config.yaml
num_attention_heads: 2
extras: ["some layers without positions", "exclusive self-attention", "attention sinks", "capped logits"]
max_seq_len: 256
Each number is 500 + 25 x the weight over the matrix's rms, rounded and kept within 0 to 999. Layers, rows and columns count from 0. Numbers have three digits each.

# layer 4 MLP up, 192x64, rms 0.211, rows 0-191, columns 0-63
490491516520486494488486466524504458479534470492467465498506529543538556489540471451492491500523516485489489548522477477522505526523495462472491485455520492482487513501492499497524491505495505
499485493513499475541476508491536516464516530487510545501540544490515512462508534480548480545489458513492475506530454479529461535490461468528477488527488483523531510498460473517492504519533496
477494530545486512490497482489562479447526522543473515523498470511565493513494565536497525521514516511482534490527489458507487497485464487521513539516512474519537447531463471530511533500516534
478473489529479516490459475474500505518522528537524516463487509513503517530478495510536451547475502482539455491469494490521504530514471499483489457506496507530478465535484471469495516508506528
460521520490474473473514520452488504486510477509468500492560500496500446497480531474544453529475458507503510538497499484521486518506460488512447481524543490510524486519495426503461520487534525
453501524560490530470474516515471520473558533479518466509507485462505520542515527510544478496497513494462481522467520503478506461512464466493474467525543449499537528505492525549482499521500542
443480455479483533496504578532478494506517523522498507537536500519536480570497529489534554480506538460476471532495507512531512461507495495524502514445474474469505474493480465501517503481543523
495493496535517505485481506543543559534538516535504484488449482482494485515471504492520485484479535500503518502507489509476514459517525478512480439505503526506526535522475521474497530460499501
520512486489475445524482495495502493487503558513506464472469502479461490475475474503529462502463499498470493509516520490495501504501476492481483491472504499513536535494458520510514521527531484
528531483530522534525479497482503520504546509522515467499497465532517513477519493460511443514470492499496508510506530474500441536506511493502489508479486514460496507504508504520506491478522482
510478459486522424493491531486516480477510515449542498479505489547498475482477484469478470517520507529510463491518520447535529522509513520519484531496488480477504502516460496531475530474492493
528489473483487500493489530511512512538481526555471506504508500518512498475496495509515492546532498498513477461491508488500508507500495517529515505526527495491505490530509488518524516478497483
442484511489492513505511475540526497517528486494533476447492534513496494469501531529481504473562522471491496528491508517517493546544533472508509491508494519476492468523475490522496485479449526
475481506502525518485537473529488548431490498505493513466473493489460489528532449435553488460541493495523494520498512501488476485518482543510519503465510510510480458494510506531522475511481551
475489540540497529489458503490519504482507487513549520520504477492503507546490489510521465546518497490536528481502539470510518537521490477520479464476461520543539488501498506464510530516516531
492484512524481495495537488503499459488478475486525451486495520519521528534484530479535536502481519536447499548545497496517541498515498526526517526500529481499523502510496463543543521497505495
478490510510446478477501504471512507532512567493471492501458493484516437516489461463506488499520514506500482507494469465519538441528468477467541527507535539513524486483470470496484474518497530
533483560541499503536489456507498543498557520556521451531448492539510489541485512513494452464475508447503538529485491470491495470483510525518537496506480574509494499503441530484503518505448530
463479469522437480539465524542505509459539490515491472516466473511489483504523506479543482553536476469509485518529494514545466489511468500491492494481548500538488495504489493520526498463535551
507483477444458479524525511497500495460495571498468480493522489488478491553490512534499461489526461512485505543498516463495453503482524494501507529484477502512468478501482482493528524504488515
450501530490504502531496512511502489480501514489499521492494557520504503491489504498528521510499429528495493542520475485467513513481507475506491455493506537557498512518468477507470499511482496
518497545522445490500489546483502519475512494494500481495500481498482462482481499506510517526498477498490461516546482500524473519474513483523556502497458517515516519528498485483524509520537502
488530497486492528531517520488505509516533539509519510506462533512483470502492501517496508507560483511489457538498458465496458507502497499524483495507505481477533511490503505530539478464528512
499496493481515517505485517473503515538502522459532491516496539467482518527503476468514488524513450476493516491496498479501511521501495500506470513492520488493535540484450501508520521484508505
477460466509535496528499477538511498460479511511512550538512503563559453536489500483481508474503498494475507527471530522536531488484451486538546498471537474524497477508470495507485454509508505
502518497493474496517460515534482483467510515477525457570484513492488491480504512466486542467477491502478516521508533492508483491485512460524498493465488530505546499491458483489486527481497546
483488488483479536484481524470504476499533508519546503479508504519509482503496538468499508470493487516500464482520491495507499474517546471499516488514515495473478581484499486515489480488503471
492453451503487483494498546517524514535468520484484526450501515522462481490495480474535476494518509527501468480541486495513531489473536496483504491534475565483457474488481523515480506443516518
481536487495463498505510482480474526456472508497486524479484525491477514543459514446509478511485515535538479508511508490514523485581499503497478540510495517518497504505529493478515534462509497
470515454534481503510533521470481518500493511496508476493468530547505524484478510490508494479447514593508547496521503491586530487463485426513507526477531510486502509514467511505480524499509539
493512482541502545502488505466515540476553504506498488460506515507529483505486537501488470513475534492522493492484516471563487512506534478476533494478479524512492547498494488504491533524502535
519470458522462482505471527494525497516505468532474488521542502500468483477498526492511447463542496521540486500500511473521470502496510489528499494524459504491479522490518505429548489491484514
477517527521517504481516514493539514540510490499497512543493490491503489480491505497512478482484492490476511498472489475518501531542499507522501512478468482485491493471446501521481534465528515
486508493506505484537488497508550523499538498531518525453514502497475473538495489527497494501506530469524533471499524455509504476517467545516536515489559490473501487499471515502503513468511526
517472490484466516476467483498512496520529513504479487445487519487499523514490526517525477449503530509534507515517506476530503537484456500519498535518504494518520461482509497517472488517481476
507479488512524494498534514526496486516467525527461477437499519502493500515486501529523551469492487501474454565494503482496480501530463495491480505522465479437502504481486525488496493511488513
479527476522510490482458516540495503504517497532518488450540509537510515524461479526515483488492485526496505520488485515520471518498518503485487496510461516529527490488485501502500489488517465
541459512493533476457502476504494525466496481510517489495529510468488512504497516471496482510511517489488495557524473521466485502487485530489504517507492488465490547544474513511455524509523463
504464468517482556509499511483519498490528516511503514463526486483560517522517530477513476459444549488511456505556514440512485485538508471481512462504476510520498491511491511479491478487544528
510465507572496502468486497545500538478487517515516523519524463491448523547494542525507484556489507465520514498540522482484478468520486494520513529503498499473520544460494500518483522469528481
487489529476488518518507498512484486503562439528502457557513528508503530523491475492478484534524437526476490529475528526533542481524441489523470494508508515509516481527492539475497522477464483
476515480549523473518483495527502492495496482520503464489486533472520487509467508492463528487528506497496485527477490481467529478477508515502524486471509506494480495511499490547483529475474497
491507492475483510502492538482501516481481516515497476473551488503486484487524492544474480469518506494527502519449510482506501488517489444549453514504533475501505466528509509462502485521525473
479503478494504495548535538497532521481496488528510509500487536447466528530485497476494452509514508522446518515479481506481477485542475478495526494498512489550524517481524492455517469484515496
442493487488477543459486494505468476523502501498509516517479487507474509529557481498521474487508478511470494527505457478515477493499497473500488501492512506486497490491500525508427443512484503
471489477554443499493462505502542468472510473540494488484543483544496485454483511507538519479511498447479472508502476504486531516497503515487498466507519488502522524479489528522486506470469512
482499460527491548482479475477481526481524542482533512477473529505516512519501505473494515450553529529523536506483495476489511509468497480481483554469502480508536511519543511474474512533516497
485463445483519481483467512489490521510497526555498538498502516461487482509470455488509509469503512539505489511514522490498534481483506494536466517514506508426503567514476493487514477487503493
514532501508529512496488477500482507528504503500491437511534541483522478460532513503540506547449488518458456496451485495500501466518484473493562482500490489492516527471467481477459540493486498
497480513483466468457484466527501542489473507516505464499511509501503517465529441469500475498487481526511484543519506517489555515461516481515521517549414493518506489518493530518519487526470517
482504517504510553503480432532477539471499570503515505502496532498455531473506508458530509535449522502483527495499511497499503503503452491482526517547490520550490509540472464497498501469518526
457503524487500481548491477500441518486477484504499481553493464508471526493518509467504506511534515517489486543494504484491506477510477513533489513541517489465527496535486500516484494520477542
528483499485514477455491472510504466464503534504519446490510510483505509515494535485510496477445489539501496462468522491503519555464547500499539488546490502452532486516496488534462529495500513
491489456460550431483469535537452531504494494471512478512482471534485457500488501487490501466491488493443509517483446493456506533481502508474530518494500503511509506541472481503499462499528450
459496473490500454512497499513507540504510430502535499507485473527497504495518503524538512480473480477490482480512517484443458506465487486501523499498521492508545520556520542471497513511478485
470471493467537506496475501546485481502532487480512494511493447528458509513487532469535487510473506504543483516548495493532531490484487519519514488497525518478482486464482510524471540477497505
475474520474481481471520496506533520500530489508530513481528527525460543495520512450539482498479487535499495539522514472529496564511538509483472502492512515489510486464500477510486480505508530
486501507479522498534498519508464508540509468508488448481463470515482517482427502483491494522468481517504467526504500513508496526529533482509548543495505501475523503483511495510507545497499511
496519476472480494519474517500493525463531519537520506515523489536530522478480522487540471499518522473524511520496482505483534500479504448480507549460530516506494517529490483432556502534493497
467503507517463505484501511462479488503464492532557449505492542543505524499466497511520433522526452499499496484537468468558477498517507510491524502455518564517468506515524533456509500512527500
528488498462482504541500497500524534486575514502444514492503505493512511505492517474521485490530488528494494503505525513514466495500525469513480566514473540524515540497467473488514462508508482
508489523505478469530515432467509547456506550501529453522499537481495516472524513448491497469524517474515510523491504526501449535519468489494523524514499529506533495519495512478485482473475499
536487526496487480485464439482469507489477503522509557479531472471508459510525501467501477526479425467488491534494505492488525490481485503541516521484492513492539498488491499474498503499575538
516529508525485471516423503514504469513512452481500495464520508469490454485488544502472493510497494491489518486514477469519466496522486496520514526492526492475512579510452506509491514492580483
492515470534481485495495509474443508477510557541517509518495521506504493460464528495508513503469475493466498480487525482521508518491501509552510479532470511546526516502481478521513486489533503
495526506508510475490524513474467493497522520544533510526546462493509470509473508521515478457547487530473525518542556511496517497529485461487485524493525489511537478443454516497501489477497502
507468482491504498524500515478487501462454497501450502537496517509473488507487501481481459516499502472525491509489480515502505533521489494494491534507489492504529454508486482501517526503514450
459477485536475522484519499492525514497478504522530447528469492481460501531451509536540524485514505499496506559508503501530473448521460476524458485479482492496527526489488466517482516528510512
474489495518480533491474542510546507499520479463514489475536486516446497499532495506549522504497478506466481505481481487462478491481504487508506499495527507484475475540520475521470526533493469
452499481508474485540492521506493544526529506485545515455500539511475498487510531481461492470532459502526493513486462482485465517527539498466498479519496475488476530521503520499527517485532498
509514477490468491510508486492503504488472531520489465486505480516477453490467494467502508484485440490507523505519493483491532537498519516502518490489517550457488439551498497494499511521551475
567470466525502491505489476528536484527512499539467502516494477500470499500504472490516510457483507504489503485510514481516477516488526458533504507482472485509516544471495505526486542490482529
551485495490499524480542498503523502454517543505471532522531561539518447509472533490491535482455409461477480529494516442514513516527498500514494490519463505510505538496471558510507513527505467
474478489496524496521502517528474451522492506486502512502503486459471498458508518474542504501452504549529490533464536467489508473506456526490564497491509479503494500500475479490516500446552494
520544518511467442474506453494529490483536482505521516484496559491484498498482529472528462531544468495526504470497537497481489501529472459512480519537503476463562505500437512471510500494484495
522493511484493458487469518460489501471503516502522481492512541503505492488499474479497473481523508513486505522527509507529497524480456514503499509503489507507510533506505527529501504510487428
525443519489460515571497466508507501507498503519500478438453498480492475512511507464489470443486492485508513498505496442491499500540554486512548499544483470489482481527506517451513514485524492
472525499545436476535470484543525500484496502468514462514500488525525453508493483469467533479505487518490456497512495468467478469526481500470524479484517508482519536457505527472506489501531537
504471543524469458523527464544490480491464510503496528464468520537486542487524512462521521481542501489507467487521489453475499519479451495516475537518529523508488540496520532497496513501504510
486539484472514495487527515488500509480477485506509508513496496515483506526485511495495532505514458510507513534558524457488487498538485491525528509485497491469526507486504495503538527476479535
475480460498512503484468510518552500475488505503521544473481524528533485533468498483498468492534501523513523491466525484477528488485503535494470505505482511497480482514543498485446519480532519
500484487500489544451500473461526476486469508503500487473459475538478510469520545445522474509482511549488497556506507500456536504463487519522503543506481491460501499491500525507492504514510467
517454471514528487496471481504524523481502514542492500511496510527481517538493464501462484475533486493493508508494507514473515528535475543511538491454509492495504531478493476520446490493502524
504464489490492480535533487493492503487471511531513529500480483484468487547525460490489518513489484494492517494499499499473487537517487460503486521480494504494479514543462489571474497511545470
476465483500520487518451508496511532545475503504516522469518540535471463514533484473490471531528523496543459498493502492521561513497471472469493512506472466477504507476485469516505482450515501
502485507509557522495510482539493524492520542516466515516527538520516568568507527479555520502476516517515489504497510483484499522493508473486548502481472480482503471539485550512499504523491501
530481485495515511485541529510539513503504478518477488521499535523499483552522460472504488506547499497501531559460473493443502474515489499461552490498492482480512479522518543514464510504502491
531495487522505480479494509517504480522486464509461471491479546521465484503482470476536520502514550546492478532531492501497483501542526520527506529504465470502505497522485511512498493532530488
504456519522480476534461523517574453486494439521487516475513421493541470518484524505525529506518461527485510536501509439491475538479511489506500529512516455511483500489457480495517516506538474
495494497522449488530489460536494525442590509530524494458538551515493495451478514517446493517501486536533493526522507461487490519518491432541486471535487519458464513522511506470492507501503479
495480529481467491527514539488499488525542515505504503492494495526487508481454464472521447463488500447490489529494521515492482511475483516478546517509563519549538526538467489515500474508508546
512548520498520506487433525494524521487490539485517481502524496503477501497509476493498485509508501504492464496488498486522509476493468488521511533483487527512502499535457495497493481508517457
456473501482474506459510501508491479509476515523535500528506481526486489537494495497478476545488488464529516535470503474498527502539531528500528512487480485518471480482469518506446512471527480
508469512509491533533524452515508491463481505487505476453540550505495490526502533479513518510551514483495456474496457491492519517538559515528532512491480508482466497475434503562476457479534525
513515497465516506502516462496515491496538479515496492538507500533498553517479499478525473495471503485502461520471517469458507506493531451517516500511516517493521458498545521475473524502490539
493505524496489481515489523500511503445554491484510488516502497482472494484506494490480496527482453512522492543531493470467523515455507462520487505459489508487487459521474509493491502490501538
501498485519549534498464517529466516488482538500497499465537489526513476494527499476507490489475492508513474525454534474514498468504488473491519477525517497507530499525511510421537474418497546
481513503492464459539530523529517503483512525508521504437540476492490516504504539453534520534510458545495541516475460491513534516559484488517491593434506523478488438521499505498515474490504545
505509531508518515532498472483500462492508503513509479493523504530490498490490470446471515532528472510484442527478534468536481462488468452494498461467536505512539523484538509461519499493518521
500484515492492515524478501488522549464532502507503478528467530531532517489460503518500526506528548508509496520427521462534510488514494488492519510496545522533483468513466463473481472500508520
466513494489482509486518493480532517493510528474519457462516501472482493560499504467531507503555455541504466535480515540542510471507513497456431533521496513522501499524466526495496501469471497
472502464543480526512502516518445493484520484522478475496475554533507507491434497519503487534485477548516538513487511488516478491504499524500510542512476554487518498508529511513446473468493510
538473511512507491511462460484517507478471498475488453478504512524503486464490510502509479509528485502482494468428544466516456471512507449470491540513486504518486521509459497484517465484586499
487491496461525501528477483487563532522479490540501497496486488503491483481474548470502471516487490467462483553532522480497494534461475506491507505520515505511489448539478477478475487501484532
510494492472501482499557527494496483471488513531465488532499508455519539569498503490515533497458494484480462554471498497436470555470503522466518468497496509498517464511454500517462551462529528
479478530491486501491511527456498508507532494536505513512500457522461519485491509489509527505516520530525489535531541518501510460478469518492516467476489579483521493507503473519497543461517515
482478487497533469515466525487486496519481493538521517491509515507526517505522483480492510521520491467483507508514544474493499493521523518520540501515505535540498511490493497501501487554520475
497468501515532472444493490492480476507460466553516506549495491496500470522491561512507527462529540512509551518484469474508558485511457486504484503506501438496501466513499515516510516487547514
509502511509518552536505470513493495473494516462490522535474494492497520530478542500502482530503515531466510536472463490467480522500452496544535509471471498470540524495486525501520576498513528
514456465462541496458493546495490515451506491486520540518490492536518478514465486482444552492544483490454524517481494456509446518511496511493488535497517544519499485469491509488453489512514482
498481524483495504574524514476509510493523492519490481440534502541480548553471490479506513512522480519508510532479476509495511439506446498494511489467511545498510504500468486510508525520477438
501504478518467476510508490415495547530494531496527495454516518540534478501488520515498479460557457497522480522504525495487505535504497489519484516539503527461488506491497528474518459486500530
442499520520509461506550547466495528497476518497512510504516522519508496497511522479510529505531492498468504534496501491472522465509504530482534504476464484491498514517508502518460537501518503
462497495510518506472499527461495530450525510492523492512479520507500509509490526533484527537487513488440506544503528464463527501486486534515498521523457508457481524533506478451512512484531514
474481508503440478489484441469490543450522511513508467545549528540481498514514509520460468578483489491474487534498463475547480527487477490495460522522523508522523479579468483498469482498491516
477491484475501532476493487486496473497499512498511505522445529509503548518503502481539490544443494469433516540505466475501479487507450507505530544491466510542519518486483479510565492494522521
471522488518482508509491534491486558497521495460481498493505523518477496508469503507514516502518531487495525540533510493503486488473510458502526514491515514522498533490508483503474529461566432
476426526488515522503520474520511492497519460515477498502468530496470476522530455519536481526540501515501499507450520499512503475519478496530470476464484505514518495486482504490523478455487488
515486549500443519502528450520517548468547541525475502532501521511445502483508476498497492496508498484500513501490501480507495530510480512521462510482474513516496474514476526481515520517512544
508472495549462501511475493462496511524518480553488520498490496494473465508467505504537517504491514509478475529511484508513512448547469467513513491512493460479487474492459549494518491541492516
480480515503459526507492523525470500509528507493509508479545499540514496501461485463484519447519487479475454516511532502503562500533501496491549549506487515476536508484497474452519454519456567
498473482526513486492476517478500525495478510516499494495514482489503475482497490487502490517481520511529519516495473482527510509475481487516487513470488459546523522513542530505474503514560487
477488512499512488491455479478474522515520485518488465483480533489455517500516526485484525457484504461519464522465491495470457502502518508485527500474482533496484504527509489497510503528484499
522478456488485541505455512572490473498511513529474479498494533512499520477531472513498503485488509514505519501521469477526505511481490490485571496502493519505476510544521504517508482465481518
524518536512518449529517496492510489480546507515495509530469520544517503531523533503472490473493521508473469485500498495539480481487491495496534516465494556531496471475472485471453534463515492
537490510465539515528480490531540524469498517490459503486530499515515526518525519495528483479552509504547469527503548481511469466460475505530536553472504506538474491517486554523541504480538475
486485503479479464497481490510493505477527518459469490507506535473507498541485477452453518472485493542504520504485453466533489503523502502459522528483522486459506513538500536505530503454493536
466517484488461494496508504504468516498507501528515538522493469516523449541521536497445520464515493479507513543513493483505484460531452524495461529522483497503527550487528503512489497512537506
489468501524489529515479455506510544492481461527500488487516511518464495498512459511507520486514512516542486491485467452504507524532548500490544464508439535455489512523498514456478470534544523
513480480496500494552531472484491487521582480498506467491532458508512410531506485494546437486475498545478509491525529499460517519502494486523525519465507511469461487544513503519524525525461479
498459509470441502509554514518480482493536475492501491485507506546502509520475460445517517474515530498523494557488483501539542470562465519458474498488509513488508511519442555454485502436506514
489477471498473482494480531469504465487501442477502491505480488531547468486531489464471478491443501483464463531503464508498508536522485516504499517485480541507522532507537505489512512480514565
492453464502477506498428451471483417518510520511481497511506525507511472524505521515528505467479482511465505513488526432501533515490558509532538439534504478490505515549484492495521495479533477
495524475538523487477478486486488522501510508482541523501486487477499495498501505496508500504525546534470470489503506484470449480531514504507489515509492490538508557494495490481490524509568507
494465475550523514533487478487500540512534500541516537501497490511536488460530495487498497515474507489487531522496487472474449474531536513498507532514520522517466503494459536513507531517499511
494521455492497558498500512533527438497539513509441501497495452504520499551466504481531497531526483503492494500426506476502516543502513476506498494517493478478513509513479503484461526502522542
498459537467470543488523524501509492461505476521466499496497515546466510502490513488477518488519473459498462498529511455513523480503473498487463491453492534504542478502487480485470503496475569
508443502507453487517513487469509568523521519529519497512543518511433484564492522504500464532509519527460557496488511496501509474516503509510490521493492496469542539480479543503511462457469511
460484463477511489494482536472490504494520475522477480439486487488471548479517508479469488498531530528510504521544531493458495479496493504470522515533472499529550506531500501525482489456503495
491501498491501501519518513531504498496491497512514510526510511494478485504478493503512509510489477506498514505494486499501507507516492518491513507509491507500510487500464506502498502493520477
474511500480498515486482556527519507515580491529511497481472503504479521527528501496458472522539493481450515498485550517479501483484538508526497537495511488505525497494462526528525508471506520
473518502505479515495538495467530486497495497506449483508556510530487484530517501458492470528523482495516495532505539498512486481456518447540502492508531530523492508542472480506492527492468493
491489515505507522498490495521495515498534502489547509498474540518562479546507533468507516532511465464466477524529492497535508544503489517521493475502474489513532463518490493464516535525484482
461496456515495515489503495511502477505488527493530530509521523496500459461522516520493469455495499547490508541447518465474479523459470543516512506474541551525485484525491502455461478515478460
490510540508495473482540480501531513503507480542532495488508521453504509478511484502511527512523468473521440514505497478519493541516509457489504480525492495454511517539475468504458495452482473
490493478492500487502487496493497520480473516458489504472485500510420528485461491451497456483525477471503517487496508450472475504517475495492468526442561566478508484495506503482489498475528516
499480517497477479481479537525485514483516508561500517489513495523460485506512528518520482553486513505500469542485524532501518474558520505574489499495517499468469497475490496470502512521532498
543474522524453507508493423459502510477450500522476449471507539504558479475477514460490474541492488470446495533515476481521527468502469488513546525485497508503511499481455492508492501532483499
476469450499503493530434488521456478502484519499511516504531477552495508496507554492514474452511525465522520468459530489505476507516496485536554509508521494512530485500497475569503473485517531
491493531524517476511485478469515495501530515503529482519495484495486499510473498485479444458500465525466488512469507493485484530464515469510478503476462481504532472507480492511494487521533515
473520483509517466473483468565512491518502497466548511500514523564508497496499508509488500473514497483481556496488506486490518493524475477527514498538467463483505471495491531487472504470486480
513479526509506537524468523553500474470494521492543474495486447491525514536512528526555463524486527522493510549518518450524498514484490490489518530475548500512456522505504511440500493504511522
515464494482485464476496464525536460508470527524478505457561528481462569502488502513463502529568503534459462499465485486472488533527496502491508550424526520476472467488479525491444507475521509
482460515505490532540515460478501506439481462494472484545493481548497499502550546457526480453541500483485491518490470484470518509500507484507478495522508535459453546501500510449471491533518494
441510519482490536512507514514480526496505510489507474493491490495488518512514525508518495472529510466486462520489515531498497487520541458503478526485443494487500515557511497510463507497495462
500486513474529494496474519498479502443534496452506510521536497523539519472495481505549495496489481538495483486495490464482517503477452487505474496496485514543470505510478556502475499496490464
497528464520460495536475453467510485498455482530508472508544510485460482546489524522491465507540488488506513546437487505503486451480457496508478530516479487481522518501522520478471498497556482
475509484484469513486436461535472494488495488497493489532498439466493493500466539518556468533476465508477512516479487445502491476492506451501499512538535493493523541511481491502467462491472526
471515483524501465466494524466490522485543457505505504502553495455508446524484468513529487517538499489483479481502504456457476513535503494455493486499522530491523498520532516530490486539507492
499483508525509499463471490511466544445504496466466513492528502449519506502501524450564505526460502504513525507452535497486504465498434475492508462494488530504518492509513523504478534463515524
524528512516521493527506459510462470485514493554462485532507496545481471529509558503468490451526505457496454494552572455529479526500520462487507522493481493471530518559474470521502508468532456
475505511537505528445534505520504487488509527471508525508518526501499523493545478501497508475496489510503517513479467497499545485527481465523479540468523515488495495553504466507477515501533510
487477539467502543522485505476510521499522445512514509493518482515508433485473503460482483500508550481472490507471509497506461453543489488534517508528482523508517494495508496491473500535486539
483519505463471511501490533504523548527518467536468541501493505490494499493513505446510495507460506502487497505452555517496535505454497478524509521525488528475494507528515518481504500484492464
492530520481491532538506471548492516517526521552542498525464495509490528502516506483519527518518461520510489503447518499549487521548517476477534520535492523495564517538498475442556487505529532
501500519473520499483489513545512518482477516478504502513516517506496483487511505487504462510510487484510496501504544500502536547517493481494454506480483523484515456538469502519490496526552547
451527494532502490493470487505551522499530506505502485468473521483527504527523530509541553542470503470464474478474480458475490496557475500464525494496501454494483519516486518462519515499537499
499454469477487538499499553472527479518534508518525496450515477436514540506499478505497448505485477487482481513484511472509515494516455492514486470470474516504508493469482476494479498462523481
468499443492526499464464538484488534456521468500498506510498505532491505490483478481518463482486507471496507535514496516539542497473518506504462508536462518494524514527496536531510520499499474
466512529493458529507460456522534501501501464546562446492504558482511469471474507523483534521493474486476469534569497457518485564478527488534499515466482464495467484532491504526493516501487537
498462468503527477494525513508517453450527550562478527538509528524485482492507501490473481506474540572512503534527503449554497577476487500464481487510472496522518518566513455506475525490493524
486487462523482478468537515526524486517512545508533517503487497533488483473516495508497514501486501443471496492482469485472532535507489504517503489550504507522537499528508461510435512489517493
470522474467504471446479492483508540486468492516510477540478492552487492473529504486455500506506511492478494522473519507530508490492500476505514501490483508473498488481459463495521518467528510
506465472499489529557451491510534501482490513498505475495594484470549478488484519489524451535527521501535471517474531416520495535523490479490507493505501465531462497513552483486499471473561537
501475502489591479503520487509500508438502495495513479495498482480488504520580506457501439540507477484458512544463521483524492502495549460493533514503470523496481462489437522487506520528472499
466530460512484465465500530460512523490527492516491465553513507518488490486516471470481491474476461522459513502464497513518512565467503471522527509487537462530547452504454515501482472512516526
500490500529515498447454465483504522513473521501482462486498470525507468533480529482517482517508525496500481477519524486484498475505509487495469473538477534464515508507495516494491500463481497
505514500502489486511470489485538508550475461499525451439466480474489469498438518505553510496531533498508491553485505472457456514540473478527532507467484511472504478499524474509517508494534461
443469476480430471536484516464525486472550469473493505511520464517515472498479524508510447474508482517509503485450513496535499512498443518524524495487509516498505472530441487510512503529469506
539480496496490448498523482477533479495538539492469469511491460514545462539471514509464478492502498500498477562487510510488523479528509448528527527504549477505517463548488453525526548484505490
469470474483485497520471528499491497507500505493498539479506504520537495478480511506479518518460532478492474500488552477469494489500504496538492491489528510499521497467463536469447534520545548
445455531508458525526490499528491465507528448484491506443481527504491473504489511509537465517511451482488463519486481474505515517498524484470478488495509471465516531534495515512497439489544511
515551489541477501496501500531489565503480505490467496489478486484496512497493504445497522472482466494485501508498489522469462510520450480501525514482507493482520500550509502510526530469523514
515525497498450519462505509521531507519500496513523478511510511516514496506501491510519474492489499478511492492473499496489482506508504475507499501488548516516524486466520504482505479498471500
456455528484515459479548416524482490474504509478502507499486486497492454486521494496494503515518542491484512517500508442528503482503498498492490519510492540475548494527505492512480537538469514
508497469483461485496488501507501537442549533499493500511484490517490518498503511514530469504485509507523494481455484489480526540523522438525519513440485466507482475537487525513484486483466471
471472487532496497539495517492514496481507483515525510471477468527489509514483522491561505504468442494470523549469474488514544483461485520509488453452522475481470555469451525498488534479557552
497496474499542480457461494510438520492466490502487491536558547529485520463535557490503508524490503476466470509513507478468509523481452478458501525528487530477530519521522444479468509505482545
509466477504522480480479488494510519492490535499517528501514520503526514535482505447512422488533493513507478468531444524521440540497510483543532530493510536521459508546498486503509493529513514
471472488508492480507519505543524544496467513513505453499474558536529496472523502487515461472489554514553537514485531508493520462509476490559495499504495496487494534486504548501485481434495534
500511506503492553484499478529490488534510500482493502474488518530513456523489459535525472510512493533464517507482471489551534482525486483498481514487536505527509546491488532485536522473480518
495491476515500493499487464536529541513525544504539516503536512519481490527547484500476465510509524495513490507524511474502534492567478533540456544499506520465519474524479544530500461543488493